python train.py --lr_mult_o=1.67 --batch_tokens=[32768, 65536, 98304] --max_seq_len=128 --train_tokens=832800000 --dataset="wikipedia_en"
Each number is 500 + 50 x the weight over its row's rms, rounded and kept within 0 to 999. Layers, rows and columns count from 0. Numbers have three digits each. The size before them is the row's rms in percent of the matrix's.

# layer 5 MLP down (transposed), 1024x256, rms 0.127, rows 438-463, columns 128-255
096:466509427501557513507550448521483486457512551416498385409567588508536481514475518557449372424450429552512478544537542523479487424484598499517504447573646536429448534588490451570529486491531417479559447472450527550541535483580544523476555497481536517547505406476476424502542545474499538437428526529405409463445477529532411464493573405531482395488553535493482547545555497499474523558447
101:484545495437467532502456436391529433429456446562457505499438515505449581555500499494501487521631517530591555473591446524476430520550458508534480534454551501414531567548430490535481414463603505433494492529451542446423444538572488579379449657454431448469515498539435564549558494515487515472461507500446420556432546498414594523632505509490467422419483410504457558533512544511449510547514
089:580490501578570510549491534581471502468467452431554521563492514426507541429455558506497530563456431482566483417524522531461479620451483499469414497501518534489569516555558558475609534577473546536557549516576440556470579434458507482469562571494471426488507413412450516503500501586517497486471479457467575429514577470470542508526418523456508543448429407557465425448327537523440508435473
093:575469488516578558485588476497512588379339551462527402579560563467557496484470541485545454545475491569548455557441452453542562569486390503566446530478483446452468453440469512488441550487509541540428576505461533502549500529448535520472478501517525546407457647559516510465515539521565429555578527483467453508524516520496566553506450511446511512453457467521521478495560547486557495551550
097:506547468462451501517424403503561465497476562512532484542523474462469590461611494426554534428464561433419499525442530532577494433538524424553459505437585543418516472399476458475532595468553478525485556520487453521506574488472577547589431441463546461509572490561438523463426432482526450482454520491507532506515579514510581506508466579501479552475433441515493479479494478499514408589416
093:396593476425397453511547543454505471473385488499571485384489480492455415550530511470463477433510524494538560490600467534528474596546475536477554465515497528522551470571561561412532502449457557568458539491547498446386540508536376437450459519557463488512561402541536468505409558560492536453477427458472513436585507515548462602444489491489593551430463569461484601509582468476455477523489
099:466495507471495465535441491565437472575392547520565533393419496496444506469530609509539501516468535477488467494487595508463565435472520485535486596478454526490555442438453495540469499420486493537479572562543514506507499454485542519555422465495488529517419465477532573550529524440489523452435441524610490468597475571503535567463443520517523499520539581364486519465463557513647502490479
097:558489497431451491556502451538480517469523526494404406523490358489422499488437552461495512442520558475450528477519481516495467622516513445374523465505480448480431479525478510442528565546531474456501512489529448525484467574551505505472499475497520471394535573550507507495542531605510489449570515448462464446478463484470471463545563569584551471364493466554549466424469610545570551438457
101:403480402469538520447492421501481540511488521543525506481448507487437504498460574555472419564512582402473562531421517516481567479493509534513508464482538521517521456526420508475402424456536457463416470484584548505389473592547449582471468454438470502487590446523585585535498523501496377593501493482471462435433477500540480501482473340433427524540489495501417547409507550490541509572506
100:540445551492619529641465622571453444508546492478495526479580568499599482503440524518478467424557565492501532423514479554505471594488489505525515577442541473576420517568401449428475544412565411519520511494442501448479484441472512507521503503514490356484497544494490484483538552540510467515529472486520431514497475445596448523441560458489556487494545436490486475491411514505496513477451
106:504573446527517481552467512495551554566571451621538500399525469493486492422551422473492602532547473459547457451463527492450472495518497456523525547573564538584462511504462492491457490476544475493437515491480529585481530511470509521534474479544518598445560479488561466474574570532448489558508413518432583482408407418535484526553485439475443484501467377578520474446542582466496455456466
104:482525373455676527452395459530508493470549459469515486508456562491527412504553504542430493563443552513570487467497497549554512459523448386548558475468520370551495474455500447466522435527450546605487409494484457440553476499423408540501549524495440461577601528512474502488419496591543516518494546418431509438491554495482460503559490506482574495603570578500465509552455490484514520524490
090:529556463479493502439490571532537549520486495474475480525500562540514453421542519468525562495554546472483492563532503627502399519480477515551517387502424521531512618558487400515496521516466510447517484581481546472482465544436490510454606458480495499418509433487494518464533463538527550494459520520521464461580546453476443507466495551522558586479493441644461472498423587475559442556535
105:515572542622518499453574548565542492348479540490538527504451497480463561556544563495504461530443485462470431574529562530510494513459461444461517497485432489568518470498423498508539526408579506520488489526461443482511484450490515501484567542449537505562490496451540534452498474573468623475526450437560459590528400449440476517480534555520529549499426460550476430474477456532541444478551
094:469590494515573602571518531456495524509513534533552467536551456472521388420511549453493557486533525494500483508492414556537563513494526447439504522527461456456473509533578492613501551422581608425464464546456582519463461542579468468526549466515444540513600525420486518561489495489439566491432561450446501433476463546523460641498453466446433567464446509588544572486400457483493537493524
097:507478507594597529489478436415534520508500523537442499498515474412456452627536466492533603481486559539489496475500479542465474585430520509523492594500444480507446582493417455406478558600456533449563470469462534542504512476495564415551502449473497445402575560539465471515500434456564525544490495366438442439575497438534582536542552536488537599504497375490509576473521487550506524594516
093:467464461447487634441462483399498569539605394487383523433510504505622483515418451468548543470522515503496491556586556456527438544436554475467547439487497480575409532534530465563505472460512538563472572430482571397567392508490437515548507568447486584495554538483605482423499524502537501505537456491527483452440500463509453506497488453462520534440501586527431515444536521522554512521508
108:589471550470560514564502564477640515529472522493602466462559474589523477508543545503565457514546465574538542509502496421498512521592458458438498455539386444498453516464555407365497492504499433488498439546456445524503529454538500445484560528461509534414473482565519424435468518478565490497560455579572525493466479531414492573450477467406532464573507524414527515540623409358527531468558
103:509461560461472432489448574584469446503459570547561564409513496546509544539489343486480615454471521458471550564439567568556597487533565485468489556550539516511553523504577480521601480495459483421420530611427482533472485503447458624504444578499419499490523414561595525535497520530412488505475471515521503490476444508408480548451460566515505489456597539452390358522499523501513567477498
099:460460406465543531558480541506524542494559537497466460502459549447598475394488517410530561523460547455550524505451525514582495516473484450526556439597459528521522538519425547506567511408446450507599489446471492513460488498491531577616476512448486470540614525446504584478554496542449456520471604504486511564457458431496552449544540514455446518457470544557492445563493466516501434588504
102:498518446374549541460526623537603437525457468434568492494501444552523494479523583427578511427490636472591493465559493424484548541515504444488372529570491507451506504493422557532489589546456514408437498504442548456472503526462439425573558580493556472533465494580578535362540416529507458578511417513492514618528497503440522503562590518469414470530431482511437580589494516497454577595496
087:569497562504498508450514531467485545481542433531614526539504461504515545486507605476447470450521549450493502485540439489491473446462513508457525539608495498468491412436567574419615546568498455492557480509590526496597442513518421479557521493475488533441588497587550413503465564437548497490543527469565522534444519467501530493565508491454507482480445495413498544548485465467538468454533
096:492581497533526492448484452478511516522453574540480559528475528552426524572502516478550442503521436474514508487554508513500577416525462537453542507620547553556425527425504447520491533491597445476486554540450493493501493415544467500463499445551459573517482666486472534503463544527423444451469532420516476479511426517516545545476490477440519683583493600520505513407479398535419463449568
104:545504557544531531413551594543415507446520520497484534413519397524499572417540545460517493558493447497454475506465434541458505438587512458559467451519485502589516479505547539506548453502502557535530442420494433468545466521574498546551556507488457524533402470508568466560381604546480472563566523537518406475519543568435517504439426628520551506544459456419462498494489484525521474604576
107:449564435449468556484482513555504614490465493483559498487493480484401526527510513516530483507551404393500395535586500503430453438508401551552503553532452569489491531573491464556509512485481489455476541501443581513462506478590518517535524501475482533457515498516489523500554564580498495532492508418480447595491475499443542497500593441400446472513502432486504453459538528400549497469538
090:557466465464578593459503507455484454451483515496504529558487445479498579466525495512503409498464482444578556482460414547506502527440593443524445534470468411552553549552460551474460483465540474604485570496433461469527480414484507486455544487503353453585590509469463541526488573487529437565466515578489502513521506548552545491446417546450572500580576556431533586449445533578531465504522
# layer 5 MLP up, 1024x256, rms 0.125, rows 439-463, columns 128-255
101:501519541481478517425572429481515524502470566487479485506375496427502471412433483510525514406532581443435547595488512517535418526540459486539427490544487517542570517507472591532534505567473584478473495435480442545391451568463512414480532478578504551606516493519472547586543481541522422507578478439420470466575513586514488444393543558453535526553484474470541531474503523495531530376504
094:407456473500448521464422467425470538462490523471452513393502597560459498536515463492582490488521560480372498594441547548598498492454489587515547434493464502519511493489550508501437452407444419476439473513463546513514518492486492527516484431388535497531509555552431456559482471579494487500570459590490429511438497537520492488411588457541458483472536540421529625567612354541531536602456
096:438452540499440498463488501443507352558555422554484585463408478514518507490484492518441608521536517477406466544495551544524458508452503532458516486472497480530538478486509516423510471546496477451600422589534532483484545434499480510504494464414505493579533357581531422517543484487421447434445544510489542506550558440517472427509449444553513514525604582478528534528441474477464546506383
100:492483534550528534528541532577547491495463481511463475470447559400531491535447491498482500430558443541524539369542483432528470517468507499465558493486354457494491445460481505514571418493408489463513420525534538494469457463409434445492471426481483513480527528463587569571496556502419427477546485444478452465546467539472493514506558515501512487514622482501554435546427553521428526427549
098:570480539503496501494443458478468431458465468502463508572610438398538505529443439546502469486618525446562482470401442523502469485534550501505459525409411531425582470422407527529513454501551492456535420475596446555525440499533582494545472475511567546519469496587449480526512482528459527509510508496480552542483557483374503455497507430525479497545522446478487377525411477563603486510571
103:519517483539494527474518516500415510467543459480509506483557510502560486506530476630502506513464536427470567499515564550417358511498550504466504446443602528536468498513492569483495464615503450335518471450495517520398491489496470522464524552445403524546561564534509463544551491523525473434609478577506413533488542552411458450536460530547423536489456459502523498560475468543382457516530
099:422518466512497514461474494502481568550474458483468505439479641537545462441488408547492499502422365542577493589502474492489519544472517560549475525512465535415571488563499518537621473464499434551510527503452555500511484443504529409465451418532455421491454472481542514502477393506522465551480482494490572552587552546534494517469436431493449476530576510406539583566544479450426498505429
099:549505505564578523461480489426518518531475460438577559540435345411559490424548565551464532459572545441408415555457482523584365517500552474593434508538466455484501624454491492591507546500498515502479470496488485490504503488495505530507508485525470457525485479554528526468546517510461493425524510467432531568565507566498542434427578549457449472453616500531534440616520602559482507494480
099:473570487591431474408517426441503605483456516556583488537512481471512459465527419506473504469498402439484460485443469434499543509504482414482461464487521557510590472421522567512495494602449605482460494536517535570465565572489526562495590478497525616484521507573551566453441572436426488459541485461497508384541527562463505471476401516438491503483536497482580451579459471556536603444550
109:455611477545398518559554508464510541451459510526459460480511532476534480541512542497511470492565510459544455467407533573561479562400454530613415528464530509412497588516499522513484432432518569468519456447486390537413356554527462469542482531419478517603366517490552617516518554552518475523597460403490559482561522539485503540453499400528593505518511524465517471508562560456482495466502
104:586457633506420532493590492460398508553515424490439513575437516499601490544356409549627527502469440464562487579454505437470418494596527510588485518539478582551421482492495549546476476498503536491507515423566490544447475475405557486501479492500529606545470544554469432457531542387574530457449512515458470523371561519491487422460480489552520453443446480509545511493494464464497591487527
094:468473494558417478509580473452529496614496474503486573479538488519489476626523388487510462494441557425571575468452520490505558557500529491474494524568510592469454441402420578520535473500519543621409539467545404456435494485469501531559456550494486512593475522531409494532483459484467422509557455450495477573477538473483535515557367494449433477508500518417543547520524433516421492420474
102:539464530510522482450502429556467437568411523486419557518541580532553412495527469452547536462487455540530503559375567473466512550532450422539502433480524597406493554532588485582447440493540454558467559443529537502474564574517455534559451466519547516475400441528446472508525573523484486567505415504437555456501498552527541497503478486490471391435532610444514546551562509498478425582527
099:644459492477458435560492517493415479542496446439357544511557558485395511555502581497467553481510429535498503436449591463529458506413423600486469413534502463506521459460526472548519558516510430449453526599544412526402466500458508472451461506499549529497561459591517532534500483529552488501494500527516575518585590562473528328484370598517495480488555467456467436557527451543511484485495
098:540523462435493497446508508463516498475468470474558489490456486533538525408421457549530425549530473462470458495523527515571492509521517495491486356460435611494527452447592495536564475472525504456425454536495411504449546440469469623507509556499504526505457456499484492510485560541399458534515479625473437499518504550404481534536375503528468426490520499527582441521613525487470495423499
099:506537542541478511518502511526434521568450462550563499446530473500361405469504436559483542504531528491461432455491573509422525511452496560495461507525537500420562402494466523497488451509502468438501498612549406500365607561503524520495510399535568531560438478473384476592562476495433495528603504549531518573505515621567485500541422453456444469466524503445538479535500485522521512490449
106:464451489600450581440497432425391439494553454534507533414529491498461466480573435543498518427529534508381495493426502489575382540518466470553560473510615473451429520458480484496400466575470498522537435534538496490531491526522549574479560481459517472558552503446492478568562497526604544539484495514413536592578520542475502544437423522556529479431475327472519477538552514548520479542448
102:604452445552501525512500391502455479508488472515413528427486511472447466392506526558588535488544480498597510399515449511508439521502516432521538429532516486494456587468356476498440540535558410560478438457530509501422539502477540507683505489495587531536537570526491502596498491461485475461514480551507514482493584493427514450525461515552539515522426503526505472544581470535458491463492
100:413540549498401529516466530525478451523411460459467498481456591589506498567498526516444457471481469382496412552519591493559500539515516547500376511574501464548545451501546459522483485560516526499501430487559558459439446477446492526442486500432505590549520534521348542516531516535469456456514455499486495442566493546452485536533534597553439544459487441492524459460445513497584568470542
099:442506477534421455427553416456537510428483436541448575515437506431519472648489491494404508477597522500499455559519499445529484532448478555596472522473511463546539505389529545405520411489540421574550548475559466483506440439452554459521468404550456538570502505446552507505476598393515503528474506421395433480447477524535487520459447517591580546527518505461487524515460574491549550466466
096:499526498504490526486499500458493473482531482466393507412531521522556529501446529514444513492618475414534456536502552525533533464484506536486518467455418516494476556551406514506457395455559452503406488408487398563452576462521566473414485486521450519458434442522404475547454450561435483547473520508553457530503483538510448544390426447517492518541577455496576490467585500476447521551466
097:516547620414359477528504534493473390503467458455500461381548542517496437488535420581477501559473498511438512472458513522555495485598486478513557451406410452397508557563494516539507519528491579494545479521594443475500480594552465438544579527426500563573517500508461547511558449464539488596482412486398439516561559511575491531487482468542491469416520476444524429476498616425579538548502
103:434556504532518530430439498470427538466457477556496550568566517469509483506480435534488552358476484381537458579535558464514516530545497584477583506519499528492601472409579478507537486507501507453540563618413429555519538458446552525443553513497443492515558564491553669521525513517436558504496519562404470501439495548571415483495482562494429501379542483516502464539427537425493466444483
107:536434561518465539476543533599510382525492395476487528574480448571496459575415488584499634495517565491499543503449497390459565484447470492586548484414427519501543442542479441537480493459560537462463476424476421543509478512584487476461473476489499469487463532486534518468580512457526462477496497501415525461569521590514442552441500453539535533480507520396491566468496577456540451460485
094:436534528551479494560486591474514450559579444480511508377557500494439561554465462532480558498519449442565496460474623469546464481514497498509532512473511646429457476497514500536521428432469494348504537515531475475465480485522508490592399492461581534423481540559593442483509501539522535426541502507558482362443532448442455549551514427593520541490457445484507424529543500538413524543478